python train.py --n_layer=12 --d_mlp=2304 --norm_place="pre" --norm_eps=1e-06 --bias="all" --init_std_qkv=0.0177 --init_std_up=0.0177 --init_std_down=0.0 --optimizer="adam_variant" --lr_head=0.00471 --grad_clip=0.5 --final_lr_fraction=0.0 --z_loss=0.0001
Each number is 128 + 32 x the weight over the matrix's rms, rounded and kept within 0 to 255. Layers, rows and columns count from 0.

# layer 4 MLP up, 2304x576, rms 0.0228, rows 1540-1586, columns 432-503
[[ 67 116 103 108 108 101 148 166 109  97 136  98 140 145 132 114  71 104 119 159 140  75 170 138 106  94 146 117  98 135 144 141 133  87 152 164 151 108 157 159 140 121 151 104 102 105 159  79 118 101 193 128 131 186  69 180 128 101 146 140 118  94 102  97 119  46 172 181 120 172 146 131]
 [107 129 129 151 155 143 116 136 121 101 128  87 130  96 140 113 106 133 142 109 125 135 127 118 128 124 111 126 137 153 129  99 130 128 122 132 119 130 123 156 144 119 131 135 105 127 123 178 132 122 103 138 107 138 130 124 108 121 116 116 112 132 132 128 153 113 142 102 137 117 148 121]
 [134 167 183 149  99 139  91 121 139 178 104 165 155 142  79 124 112 123 101 161 115  93  91 113 110 136 178 127 137  61 162 148 145  92  85 126 146 139 138 138 127 180 157  80 169 176 142 142 141 178 124 115 111 121 122 134 109 155 159 149 113  74 138 132 153 146 116 165  92 165 122 104]
 [112 116 141  78 137 142 130 130 136 103 125 120 108 107 165  81  70 143 139 122 157  90 116 136 147 121  80 134 122 101 112  52 148 137 225 146  84 132 194  89 131 106  34 102 146  92 157 158 141 112 137 112 184 129 135 109 105 147 136 154 125 140 108 118 146 127 138 130 122 129  95 159]
 [119 146 126 167  95 109  79  70 140 110 220 166 127 133 182  97  99  73  93 104 118  87 152 128  82 126 168 113 134  84 109  70 106 104 138 167 118  91 150 119 115 106 108  95 114 123  75 173 129 117 199 116  58 111 141  92 144 139 136 153  86 121 195  81  39  97  72 165 156 165 119  77]
 [ 96 134 150 107 135  88 127 149 134  49 121 177 179 161  70 146  85 146  54 128 173 108 101 120 143  55 154 115 113 119 103 129 151 164 111 108 133 136 165 131 151 178  53 172 116  87 179  93  81 161 137  90 139  80 182 104 123  92  84 136 134 190  84 107 135  62  78 141 192 113 135 117]
 [107  87 159  99 184 122  84  87  57 118 139 131  81 126  92  61 122 140  91 118 154 126  88 125  87  44 161 156 155 154 165 129 129 154 160 138 142 232 176 197 113 100 145  95 102 120 110 141  94  98 112 105 132 107 142  79 151 137 152 167 120  99 160 145  89 103 134 135  94 129 130  98]
 [141 108 144 170 177 110 113  91 135  99 118 135 171 102 117 128 130 128 171 154 123 152 136 150 124 112 141 135 142  81 115 114 102 131 123 183 133 140 119 123 114 152 126 112 155 130 103  74 114 124 167 157 122 156  80 139 124 109  95 154 185 140 152 142 112 110 170  84 182 131 165 100]
 [165 165 132 117 125 140  98 148  99 154 125 110 144 149 154 163 184 140 163 180  50 165 204 110  85 152 128 176 151 102  83 103 139 109 106 143  97 113 112 117 110 163  53 146 140 196 190 142 167 150 167 145 130  81 121 122  96 109  86 114 125 148  78 114 121  66 134 125 147 142 116 157]
 [ 97  60  88 112 130 144 140 126 174 115 127 161 155  95 169 173 143  83 112 187 109  89 142  99 111 138 127 105 113 199 170 132 109 151 114 157 183 157 122 149 134  66  80 197 111 123 105 100 168 141 113  95 166 144  79 199  68 144 110 138 147 101  88 111 162 114 143 171 101 130 119 131]
 [113  71 134 103 180 163  76  71  74 162 172 170 179  98  69 101  72 153  85 131 103 163 169  68 128 116 196 133 134 106 104 140 126  93 137 122 129 145 108  64 105 100 123 121  97 107 135 115 102  96 144  92  43 134 133 173 128 170 131 132 105 171 117  97 111 141 114 119 107 121  89  77]
 [ 79  99 118  73  99 146  99 145  99 129  73 119 114  66  97 148 141  81 130 162 161 189 138 178 101 130 129 159 165 144  96 136 169  97 192 166 143  85 136 176 126  70 170 121 197 127  95  83 129 142  92 143 125 222 120 152 167 118 181 117  56 158 152 103  97 117 131 106 162 205 165 129]
 [ 80 162  87 105 159 109 123 150 114 167 132  77  97  78 177 134 152 120 153 119  32 166 152 116  92  97 166 138 131 146  80 125  53  62 179 141 120 131 122  72  64 143 141  64 115 113 126 169  88  84 127 142 158  98 155 159 142 145 137 164 117 104 148  75 168  85 117 139  75 118 128 122]
 [112 115 164 155 141  83 116  87 140 156 114 100 134 113 115 148 136 117 158  88 125 114 142 122 111 137 157  22 168  87  95  91 100 133 125 105 134 169 164 187 145 107  65 140 104 157 135 118 120 104 137 102 140 117 151 141  84  83  69 125  56 156 137 112 126 100 133 121 120 139 132 106]
 [ 82 100 134 108 125 152  63 125 129 193 122  83  99  97  69 156 170 134 157 134 170  94 102 122 158  86 126 138 127 136 128 136 195 104 198 118 161 100 115 124 131 112 123  68 103 165 147 152 149 153 179 118 171 196 182 100 133  89  93 159 152 154 148  84 132 118  95 114 177 146 121 145]
 [122  85 141 110 104 113  65 116 131 130 112  90  98 144 154 161 138 120 152 141  78 115 144 163 122 160 136 161 119 124  87  86 103 134 132 221 108 139 151 114 157 117 120 174 107 103 102 127 111 160 110 139 151 149  95  56 122 119 113 140 132 150 117 140 101  97 139  89 141 114 126 139]
 [114 102 158 128  82 137 172 183 137 123 119  85  70 115  96 109 221  98 153  82 181 110  98 149  63  85  60  82 123 183  89  68 149 172  89 154 146 152 150 136  72 164  52 109 183 130 136 134 136 147 161 124 101 113 114  70  73 148 111 143  74 161 112 108 158 172  75 115 153 157  90 133]
 [ 97 144 145 117 116 101 130  80 111 139 123 130 182 132 136 155  82 152  70  97 107 116  89 151 138 112 167 121 107 142 136  74 102 145 151 155  96 164 125 190 111 106 113 151 124  93 173 108 138 127 115 164 122 165  89 173 156 152 138 147 153 162 144 135 145  71 204 141  98 111 128 123]
 [117 144 150 166 161 107 101 176 139 153 158 124 132 131 117 160 119  98  86  94  93 131 146  67 124 131 134 187 156  65 138 134 106 130 136 122  98 237 159 122 156  65 107  88 119  99 185  94 118 160 151 173 109 177 124  64 138  72  97 102 107 140  99 139 119 101  88 136 135 170 136 177]
 [129 127 168 154 148 170  44 140  86 152 133 173 105 137 147 113  90 151 106 113 132  86 151 122 108 113 117 160 180 168 163 117 105 154 110 140 137 121 165  99 139 137  85 121  98 113 134 144 129 155 173  41 135 160  83  60 149 163 126 117 155  52 127 141 134 187  93  82 119 107 166 106]
 [134 114 185  95 131  73 121  99 169 180  91  76 145 122 152 179 124  76 128  99  96 114 111 151 111 140 153 133 126 109  85 105 154  74 153 178 117 149 133 149 123 142 162 121  92 108 162 143  98 142 114 165 144 130  76 115  90 147 122 126 116 178 129 110  96 137 122 131 120  82 133 128]
 [127 139 107 132 119 142 111 145 140 161 118 122 131 156 133 126 136 120 150 116 128 110 134 135 119 138 159 105 128 103 108 123 126 126 130 127 144 129 110 150 128 128 107 135 138 146 106 126 107 130 134  99 134 143 121 131 132 132 120 154 131 131 126 125 119 125 130 131 138 145 142 139]
 [144 152 133  86 179 137 116 140 127 119 124 108 117 100 146 133 159 164 156 157 105 127 144 122 115 121 111 143 112 117 106 142 145 154 126 146 134 155  98 122 127 111 111 128 165 140 110 166 165 142 144 133 119 148  91 111 119 168 102 128  90 127  77 130 167 107 125 139 133  99 108 136]
 [136 123 140 131  77 164 138 168 108 104 107 146 114 107  93 147 140 126 120 155 139 130 129  92 114 128 138 136 125 115 156 106 105 134 133 125 143 132 113 148 127  98 142 121  91 130  98 158 158 119 155 122 122 145 114 132 113 127 115 130 131 121  88 147 140 140 127 109 139 143 109 137]
 [107 186 115 145 141 137 194 170 134 134 102 137 134 109  81 119 143 130  58 131  88 149 127  87 138 115 137 127 123 143 155 151 126 148  95 140 128  89 127  75 106 137 105 174 157 181 155 120  91 132 139 178 137 127 113 130 105  99 127 125  92 200  81  88  98 128  98 104  93 110 157 173]
 [137 182 139 140  85  95 153 186 114 124 126 140 114 101  97 156 142 140 121  82 145 191 231 128 112  70 111 106 255 133  78 160 120  79 121 109  81 121 186  77  82  94 119 118 184 174 133 117  33 165 147  91 152 118 129  75 144 138  76 155  95 130 154 126  73 123  56 138  80 132 150 181]
 [111  97 103  63 174 124  53 148 112 107 123 126 105 132 113 118  80 137  71 184 121  68 137 124 101  94 128 131 150 152 134 124  80 106 135 118 120 218 171 106 166 181 158 158  86  72 155  89 128 137 195 207 109 179 169  95 102 174 189 131 127 110 181 138  55 134 164 154 104 114  90 148]
 [113 125 117 163 138 137 138  99 101 139 117 112 144 121  91 101 124 106 100  90 146 155 168 152 144 110 130 152 158 130 120 167 142 139 145 120 152 125 134 119 109 141 131 176 139  81 157 128 148 183 113 165 100 138 118 117 119 112 114 112 128 106 151 152 134  72 153 108 128  87 157 133]
 [ 97 205 113 182 167 153 133 116 111 103 108 122 119 126 119 145 149 118 102  79 121 119 173 113 103  64 122  85 117  48 205 155 180 139 119 195 147  93 209 155 104 162 179 121 139 152 159 174  87 186 129 153 167 110 122 125 105 151 163 142 105 116 130 144 173 121 133  92  72  91 129 145]
 [133 178 106 139  91 128  61 136 139 153 128  94 135 116 152 118 160 137 118  99 104 123 125 195  96 162 115  95 140 136 123 130  92 134 117 131 135 100  97 130  94 107  98 117 147 155 157 138  93 119 174 116 147 194  70 187 134 114 128 103  84  79 100 135 155 165 130 123  41 123  89  50]
 [129 184 152 101  73 145  88 113 154 102 117 101  41  78 165  46 108 154 101  79 157 103 143 147 131  68 126 141 123 122 145 104 102 135 125 127  48 124  98  97 117 135 115 115 123 120 134 110 150 146 169  88 138 122  97 156 151 141 169 177 100  62 110 107 104 110  94 144  80 218  96 153]
 [144 103 119 146 159 130 103 127 160 158 131 145 143 144 100 120  93 154  56 106 172 137 178 181  95 192 130  88 111 108 180 118 154 134  55 130 112 107  94 133  51 120 100  98 100 176 119 149 148 185 124 123  96 145 127 183  17 137 148 118 119 100 129  82 139 160 108 132 173  44 131  90]
 [114 116 178 135  66 163  73 114 123 165  72 211 146 119  65 162 181 141  86 164 125  62 153 167  73 144 113 128  98 121 185 124  89 176 138 111 154 151 142 172 122 121 184 163 140 102 186 128 193 102  84 119 142 134 117  49  33 101 112 125 102 224 113 100 148  96 138 129  94 109 111 201]
 [122  66 204  66 135 144 143 111 141 140  76 124 104  99 137 120 139 108 133 108 122 197 158 103 101  88  72 135 125 135 112 134 185 105 137 192 144 121 164 173  99 121 135 115  93  93 161 137 113 171 128 103 102 143 146  81 142 114 112 131 104 117  69 130  97 121 108 140  96 108  92 144]
 [142 109 123  95 151 143 138 126 103 163 114 133 155 121 142  97 112 109 103  92 153 139 141 115 124 142 101 161 128 105  96 126 150 140 151 182 115 101 145 125 122 122 137 140 100 127 117 148 118 139 140 147 116 110 114 146 126 147 129  99 100 143 103 132 151 131 147 124 124 159 157 125]
 [119 117  71 128 152 186  86 163 101 169  58 135 104 121 162 186 102  83 168  97 184 160 111 161  79 141 139 158 136 127 134 138  70 108 142 162  93 144  74  59 112  87 138 176 126 152  99 154  71 133 125 116 108 146 117  65 116 145 172 164  96 147 176  58 177 130 130 112  79 116 109 125]
 [125 126 121 181 170 136 148  81  38 107  97 117  23 102  72  98 119 120  90 178  89 124 125  87 156 109 134  78 108 100 102 111 157 158  71 108 137  81 182 130  76 144 128 113 136  94 142 140  71  92 156 103 176 115 162 120 125 164 119 132  96 157 115 112  97 140 125 187 133  98 139  99]
 [ 87 150 134 115 123 114 152 141 160  82 173 140 123 127 200 126  82 117 171 113 130 124  86 134 145 104 177 151 143  49  91 121 173 172 126 139 171  90 125 150 156  98 130  75 126 104 154 133 120 122 129 136 124 107 120  84 140 155 105 147  86 140 154 114 164 127 100 137  93 138 116 151]
 [125 112 105 109  46 120 131 130 128 109 130 128  85 102 153 128 125 143 152 135 158  53 114 159 103 101 127  84 125 186  82  89 109 155  99 131  44 140 104 100 115 167 129 153 156 132 164 106 128 182 158 154  33 108 133 121 170 112  99 160 108  73 132  93 163 170 130 184  97 142  87 111]
 [154 120 143 139 132 133 143  94 137 108 153 130 129 127 119 109 108 127 147 145 118 149 129 129 106 151 112 115 109 147 131 114 136 129 125 130 111 130 119 145 123 130 107 128 101 122 146 148 122 129 148 131 116 129 105 114 130 156 135 113 151 128 143 135 109 110 143 127 158 139 136 125]
 [ 94 157 146  94 161  92 147 139 125 167 113  45  92  96  51 103 134 141  69  53 124 149 156  59 107 100 151 114 116 154 132 149 216 121 164 141 127 158 148 157 160 113 138 106 132 142 112 138 110 119 122 162  94 175  81 130  60 147 175 145  91 101 124 132 108 132 127  98 195 136  67 119]
 [166  79 145 203 164 127 148 131  96 169 170 160  62  87 112 135 148 104 164  84 148 126 121  95 119 110 123 132 180 108 150 168  93 128 138 123 159 179 197 135  70 176  60 142 158 201 127 168 138 127 130 157 150 119 105  74  67 161 150 157 105 121  89 131 176 124  95 129  89 102 123 107]
 [ 93  92  88  91 105 127 153 141 155 164  93 115  96 146 101 107 110 102 165 111 109 124 188  78 117  95 133 112 129 184 116 145 112 171 184 150 114 133 159 106  98 156  96 115 105  98 150 117 107 138 125 148 116 125 198 114 115 118  66 183 124 131 155 137 103 127 116  45 134 145 142 117]
 [ 91  83 137 141  83 147 145 110  57 143  98 126 169 125 191 113 114 135 133  84 142  64 112 140 141 157 157 181  97  52 137 160 193 166  96 151 149 127  96 150 148 137 126  89 126 182 189 156  76 114 128 200  51 108 152 164 158  78  97 163 145  64 108  78 133 136 108 108 141 135  96 144]
 [ 93 158 169  98 119 107  89 142 140 161  98 154 138 102 122 125 107 144 121  43 190 139 129 119  97 104 181 127 143  74  28 146  97 150 122 213 133 140  73 159 108  92 118 127 144 127 115 150  88 181 174 148 189 138 118 179 110  99 184 138  68 116 216 135 104 118 120 159 127 120 105 149]
 [ 78 149 122 131 161 100 145  88 114 164 154  74 149  90 126 111  97 129 114 131  73 121 129 111 152 112 194 129 201 107 112 152 165 103 190  68 165 148 121 116 135  84 130 215 104  88 226 110  67 116 198 143 136 145 208 167 127  78  81 182  79 150 160  17 153 103  80 171 158 223 120  51]
 [134 140 130 184 129  87  92 188  76  87 131 130 119 136 196 124 129 155 110 101 119 157 100 128 160 100 172 174 110 108  96 132  87 136 185 213 170 160 124 164 126  93 167 160 214  98 150 194 121 165 140 137 147 121 172  94 139 148 134 127 103 131 158 153 115  89 137 110 133 126 127 152]]
# layer 4 MLP down (transposed), 2304x576, rms 0.0178, rows 1540-1586, columns 432-503
[[139 146 115 166 136  96  86 134  97 161 132  93 146 134 140 180 112 122 103 152 128 153 191 169 141 130 133 107 163 156 121 139 126 138 109 134 129 146  51  75 126  94 102 134 107 158  77 174 129 103  97  96  60 159 152  80 167  91 182 173 103 143 126 139 145 123 129 106 129 100 172 168]
 [150 139 119 128 144 125 150 124 137 117 130 162 106 120 125 142 132 146 120 114 122 130 102 132 141 130 137 140 128 126 134 137 152 117 125 117 135 136 120 114 135 136 123 139 117 119  92  81 135  99 149 145 133 134 153 121 148 116 130 139 135 124 124 114 132 151 139 141 136 142 121 147]
 [112 154  87 155 177 147 160 131 110  71 169  95 119 174 161  80 134  72 126 103 149  88 128  81 123 154 131 107 150 177 133 171  54 109 121 145 133 105 128 130 142 198 209 121  56 201  95 119 101  72 161 170  57 138 118  76 177 145 147 150 113 108 136 144 141 179 151 112  88 141 140 220]
 [ 72 101  37 107 183 164 198 104 110 117 100  68 186 129  90 128  52 129 121  88 180 124 134 120 131 135 116 152  82 129 169 105 110 180 140  92 124  66  74 135  93 183 155 116 100 209 101 151 157 133  80 100 143 100 104 229 139 140 176 131  41 127 122 108 134  75 109 140 161 126 167 141]
 [104 138 105 119 140 135 149 132 215  59 105 114 165  99 104  96  79  94 141 152 132 131 188 128 107 161 188 170 148 142 117 111 103 137 154 139 169  97 116 151  92 151 186 177 133  93  99 189 108 155  84 187 123 116 117  27 131 187 113 114  97 149 158 162  94 162 154 108 113 139 208 148]
 [162 187 108  96  95 181 119 151 116  96  65  95 133 109 133  85 124 122 167 128 215  88 134 128 118  88 119 132 113 191 118 176 196 119 143  95 170 171 157 131 113 147  93 139 120  85 100 129 146 127 103  92  81 112  69  95  93  65 158 126 119 107 116 156 192 133 103 114  63 140  90 118]
 [ 88 114 148 136 180 127 149 140 159 110 121 113 117 116 204 148 178 152 128 101 163 148  88  32 179 107 133 114 120 131  78 170 120  79 110  54  71  99 153 141  95 146 111 145 172 169 147 120 179 128 107 108 108  83  68 135 114  79 121 144 128 167  99 142  82 151 133 153 195  63 107 141]
 [165 122 139 120 148 131 136 127 122 105 133 123 103 151 146 131 139 164 128 119 162 172 133 137 121 132 147  97 125 142 114 140 141  84 145 114 102  85 150 126 122 125 167 122 132 176 163 144 120  87 157  93 165 115 156 134  98 106 128 132 116 125 108  97 139 154 121 201 138 178 149 141]
 [ 60  85  78  90  93 128  98 106 139 122 116  61 116 149 104 136 141 117 155 178 154  99  84 160 155 147 167 132 160 108  86 133 137 154  90 131 118 118 127 116 147  29 118  97 101 128  75 141 174 158 119 126 130 120 156  96 139 117 153 139 168 139 194 131 149 141 181 123  87 105 123  79]
 [128 110 130  89 144 124 110 118 100 181 169 126 114 107 157 112 138 136 107 148 126  67 190  98 110 145 121 125 153 180  91  97 132  64 108 108  53 110 103 142  81 183  83  89 166 141  90 133 134 142 164 200 143  49  89  91  63 144 181 121 113 191 131 152 101 137 132 168 102 117 111  54]
 [134 130 145 154 125  79  88 149 108 139 117 111 164 134 190  85 106 160 129  59 151 151 153 120 141 123 158 193 114  88 168  84 122 148 138 133 113 122 125 116 147 148 118 160 152 125 114  95 189 117 123 108  40 241 192  86  66 168 181 128 184 113 113 122 141 115 147 155 217 141 135  90]
 [150 222 109 117 141  40  45 107 146 128 234 204 113 127 132  85 109 156 112  82 182  99 136 165  86 105 121  81 177 174 206  47  92 158 118 166  56 120 120 105 100 162  89 123  92 165 151 115 116  88 106 100 140 178 125  97 136  73 162  84 110 157 110 133 147 129 125  67 176 107  38 129]
 [ 80  61 109 133 150 199 143 143 163 116 108  91 160 120  98 124  95 153 174 118 124 137 149 133 120 129 103 191  95 133 136 144  91 114 143 147 129 152 138  21 128 125 154 138 127 147 170 121 135 166 170 112  85 169 186 123 124 132 125 155  98 128 108 137 135  93 127 111 127  94 137 146]
 [143 111 113  96 135 145 139 108 123 150 142 142 135 135 159 156  84 137 122 132 143 127 116 108 125 106 139 124 127 152 138 133 119 135  87 162 153 122  97 148 121 148 116 144 130 127 153 148 144 125 100 109 130 139 123 138 153 110 142 142 131 137 125 120 104 109 151  93 145 132 171 116]
 [120 113 167 134 132 134 112 132  71 154 100 137 160  70 126 164 110 148 140 148 175 134 110 161 130 116  61 114 134 126 143 136 109 147  86 106 120 118 121 142 127 148  72 102 143 174 130 124 130 174  95 135  84  91 135 128 134 120  83 131 137 170 152 130 158 108 108 127 155 142  99 134]
 [136 136 101 137 117 149 121 140 132 114 141 128 139 116 144 159 153 149  93 126 147 136 136  91 154  85  87 128 132  99 146 110 146 122 129 123 143 112 139 110 133 125 110 116 137 134 145 164 137  94 131 126 106 110 206 187 108 172 154 131 121 116 122 100 144  89 117 152 174 118 163  95]
 [ 98 120 178 125 106 133 143 110 127 174 118 151  96 142 130 136 116 145 146 143 134 124 162 127 166 120 119 148 106  81 124 126 104  90 130 165 149 146 116 136  79 125 103 151 121 127 115 160 119 157 115 138 171 109 125 182 103 109 166 164 159  85 168 142 144 193 165 105 154 116 116 125]
 [100 146 117  91 133 119 128 159 143  88 131 158 104 165 141 119 125 115 145 113 168 121 178 123 102 109 150 122 176 134 203 151 113 143 159 144 166 169 110  87 134 175  94 159  94 116 142 123 120 120 139 119 142 144 161  90 110 132 121 149 117 129 143 123 103 121  94 118 106 166 123 135]
 [ 89 129 164  51 142 183 139 114  99  96  59 136 170 186  88 160 131  98 121 142 133 141 154 192 180 105 133 146 197 169 119 132 107 153 119 117 134  95 114  79 103 146 144 132 146 130 107 127 196 120 114 121 146 107 179  79 120  78 124 114 135 136 138  90 118 161 103 127 128 121 138 131]
 [115 104  74 119 162  65  99 103 182 170 135 105 191 119  60 133 154 122 113  44 118 109 100 137 137 160 123 109 111 135 150 154 122 112 161 107 120  84 103 105  64 132 114 147 124 160 114 101 153  71 102 133 120 144 174 140  67 154 106 178 159 175 134 124 110 105 122 131 162 168 101 151]
 [139 129 119 153  95 126  98 120 111 146 158 118 110 167 110 145 180 122 150 147 170 156 119 129 164 104 148 136 147 180 200 104 123  89 154  87  96 158 173 157 124 125 106  96 130 142 122  95 153 101 172 136 125 153 125 172 160 146 127 138 145 148 156 110 122 128 124 148 110 137 176 114]
 [118 108 134 119 135 132 142 118 123 124 114 133 120 114 131 129 136 128 111 141 133 124 129 128 130 103 106 130 137 135 126 120 137 131 124 130 118 124 108 108 128 139 143 139 122 137 137 135 132 124 126 136 137 126 119 127 130 137 125 101 125 117 124 126 116 136 127 141 133 126 122 124]
 [136 133 138 145 104 119 129 126 115 140 139 134 123 114 138  90 115 122 100 105 152 137 111 110 159 133 144 114 123 135 136 125 126 134 130 138 130 135 133 129 124 121 129 132 110 119 131 128 129 123 114 129 135 105 139 115 157 113 127 146 127 131 143 103 106 151 160 106 128 136 144 150]
 [136 127 121 135 152 116 145  96 147 114 132 127 132 120 150 123 116 138 116 137 133 136 125 161 132 133 128 120 122 122 121 137 137 118 127 138 128 128 162 140 141 132 148 139 146 120 153 118 119 104 127 124 155 108 124 119 120 128 119 118 128 129 153 116 114 134 131 138 123 121 128 128]
 [140 144 111 127 126 152 112  91 144 136 112 103 133 127 161 125 136  94  96 135 160 132  82 107 182 124 113 138 112 125 153 102  60 115  81 122  92  31 118 182 101 102 122 125 161 103 103 116 112 150 137 165 145 196 124  89 174 143 104 111 178 132 120 111  87 145 127 183 118 145 127 138]
 [142 111 162 131 121 139 159  96 111 127 142 152  85 106  62  73 145 140 155 128 136 190 148 145  90 125  50  95  86 125 135  97 141 106 104 127 118 180  96 170 124 170 151 151 101  65 180 161  96 118 100  27 105 146  71 115 178 121 140  84 133 171 179  97  86 180  54 113 117 136  92  93]
 [ 83 154 109 145 146 156 111  90 103  62 153  77  92 120 209 118 101 126 100 191 131 120 139 125 110 114 201 112 168 176  98  75  98 141 143 112 103  84 144 134 125  82 122 110 119 104 140 113  96 140 123 134 113 158 178 121 173  90 157 155  91 119 134 153  63 187 138 132  86  65  99 151]
 [121 160  63 143  91 134 116 157  94 136 123 142 129 136 127 131 123 133 121 105 104 117 121  89 146 129 165 128 136 109 109 124 139 122 105 142 135 140 125 143 138 121 129 131 135 168 119 123 160  93 159 169 138 143 145 148 143 149 142 133 145  56 136 134 132 146 140 175 158 148 101 119]
 [158 189  98  66 168 142 130 136 101 130 147  86  82  86  98 194 219 113 144 136 191  88  70 221 173 148 153  63  46  96 229 127  97 127 118  93  87 102  40 169 101  48 128 174 132 110  39 118 119 158 146 102 172 102  85 101 199  85 131  92 137  62 169 113 152 127 108 164 115  90 160 137]
 [155 107 156 156  82  96 156 149 129 130 121 143 114 133 141 148  92 131 147 130 107 149 127 128 130 132 125 110 138 112  96 140 125 139 125 123 119 129 166 119 129 132 124 144 103 146 134 154 133 135 155  98 113 150 141 119  89 116 136 138 111 165  99 110  72 168 125 150 145 135 160 116]
 [138 167  81 123 138 161  99 114 109 143 141  98 105 143 117 187 120  88 167 156  74 112 115  57 126  94 163 145 152 128 118 108 105 162  66  76 135 126 153 100 145 178 159 128 137  91 104  94 139 135 125 136 121  11 129 106 165 118 103 150 133 132 116  67 110 139 187 127 150  86 153 110]
 [115 109 111 127 120 115 145 167 132  81 195 209 125  59 130  82  99 142 165  37 191 106 104 135 137 102 210 101 113 238  82 199 100  31 113 145 162 162  51 134 146 147 123  90 103 128 193 181 125 197 105 173 109 103 118 166 100  93  85 151  64 142 199  76  96 195 175 119  91 198 106  98]
 [ 86  84 178 177 160  86  63 168  77  94 131 153  36 149 103 138 132 126 194  63 153 124  81 136 141 176 102 118 186 180 215 125 128 152  94 105  38  32  74 145 122 155 141  64 150 149 183 164 196 130  86 127  91 168 186 140  67 156  98 231 112 146 119  77 147 128 105 245 119 128 204 105]
 [ 75 126  97 113 140 142 102 151 138 131  72 133 102 136 131  94 173  97 169 114 180 118 140 113 176 147 176 101  72  94  83 102 165 104  94 105  62  76 129  90 113 105 121 129 129  85 107 108 148  99  98 115 136 138  58 171  87 139 105 150 170  95 161  83  98 104 134  67 196 120  62 161]
 [120 141 135 133 125 143 121 125 140 135 125 140  99 143 128 112 116 120 134 166 123 138 141 157 135 124 131 128 122 128 148 142 146 150 148 108 146 140 135 134 130 133 127 130 128 129 133 108 122 145 127 139 116 138 131 109 135 146 142 137 139 117 158 127 117 130 142 115 145 118 145 124]
 [ 98 156 122 107 188  32 132  81 143 108  28 134 157 134  97 120  79 114 128 168 174 105 180 136 109 161 137 125  94  80 164 187 162 186 144 116 164 190 127  97  91 138  94  70 172 153 113 128 116 115  67 164 113 131 118  51  89 118 102 145 203 202 170  86 152  46 103 142 100  69  82  90]
 [108 156 115 145 108 106 148 103 133 113 161  67  93 105 126 127 114  98 152  97 128  71  98 134 111 124 212 145 111 112 121 150 138 164 148 112 122 113  93 136 126  96 170 192 125 192  89 169 153 148  88 146 141 161  70 198 141  95 150 148 122  64  59 145 178 158 157 126 149  85 154 212]
 [129 117 117 116  98 145 162 118 104 151 142 125 168 177 109 125 101 164 128 101 100 134 117 118 100  78  94 117 145 172 123 173 104  99 123 140 168 145 119  91 175 143 132 122 189 105  77 130 144 125 135 126 161 140 107 164 122 103 120 157  91 124  88 113 126 173 130 112 149 109 131  94]
 [ 61 191 220 133 128  37 106 110 100 216 110  80 114  42  64 117 136 171 132 102 119 113 155 116 173  57 163 151 146  82  98 172  92 130 122  54  70 142 178 146 243 140 179  98 144 127  76 171 101 135 127 149 199  73 110 154  85 111 160 189 198 150 173 122  58 124 146 101 185 155 213 169]
 [123 134 109 127 134 132 124 142 132 123 127 138 116 121 120 117 144 141 125 122 138 115 127 140 136 123 129 120 135 140 146 133 121 130 127 126 150 156 122 114 112 131 131 146 142 132 119 127 132 122 107 133 143 110 144 137 148 123 118 131 125 133 109 122 128 124 117 134 114 133 124 135]
 [101  76 136  77 170 121 117 103  50 121 110 217 123 145 169 125 135 135 130 187 105  51 113 132 101 132 113  98 180 109 104 133 179 120  80 166 126  56 164  49 114 166  99 126 128 167  91 108 143 125 113 156 120 160 222  98  87 130  88 136 167  93  73  83 152 180 138 151  97 154 156 114]
 [178 136 117 180 130 121 156 120 126 129  98 111 141 105 115 168 146 130 104 176 127 151  68 123 142 163 130 116 124 113 113 139 142 115 139  91 102 108 100 126  93 178 125  84 109 109 136  80 134  84 134 144 113 136  98 161 151 128 141 145 108 143 153  78 134 110  94 113 176 147  84  83]
 [179 218 102 216 199 172 144 140  88 167 119 150 194 128 154 181 141 185 121  59 185 168  65 125 142 199  96  84 118  67 192 107  79  87 112  98 105 109  30 118  94 127 178 132 100 151  93  74 190 146 125 143  74  76  70 156 134 148 171 152 121 117 119 145 133  99 133 122 160 133 110 126]
 [ 87 111  97 172  77  81 117 207 130 110 246 105 194 112 135  93  83 182 133 112 137  66 158 189 115  73 121 152  91  49 221 104 147  99 255 154  76 105 178 133 104 111 164 160 136 100  72 136 147 122 125 105 123  96  98 139  75 131 162 114 179 144 151 152 124 110  46  81 196 157 166 215]
 [ 62  62 150 133 166 151 170 138 149 153 122 166 148 130 151  88 123 140 115  94 148 129 106 132 109 176 170 148 154  99 156 154 112 174  77 132  84 113 141 129  85 118 152 113 174 120 166 102 131 178 164  86 143  71 137  62 174 173 145 113 116 149 145 167 113 110 143  82 110 146 159 168]
 [157 232 222 175 128  97  43 144 135 151 126 115 155  49 138 172 168  63  55 121 168 194 139 140 108 185 131 104 131 147  60 118 142 126 113  93  88 168 111 135 131 141 131 124  69 159 138 117 160 148 164 133  89 145  68 149 144 169 150  75 112 195 135 240 176 192 176 149 119 132 246  86]
 [ 75 101 124 132 159 137 122  81 182 168 120  95 147 145 138 137  90 121 105 100 130 105 124  91 145 126 159  81 176 161 192 129 130 131 141 121  79 110 120 124 111 143 140 141 129 121 100  54  88  98 143 158 119 122 106 155 103 142 140 117 129 162 117 174 148 123 127 147 122 174 145 143]]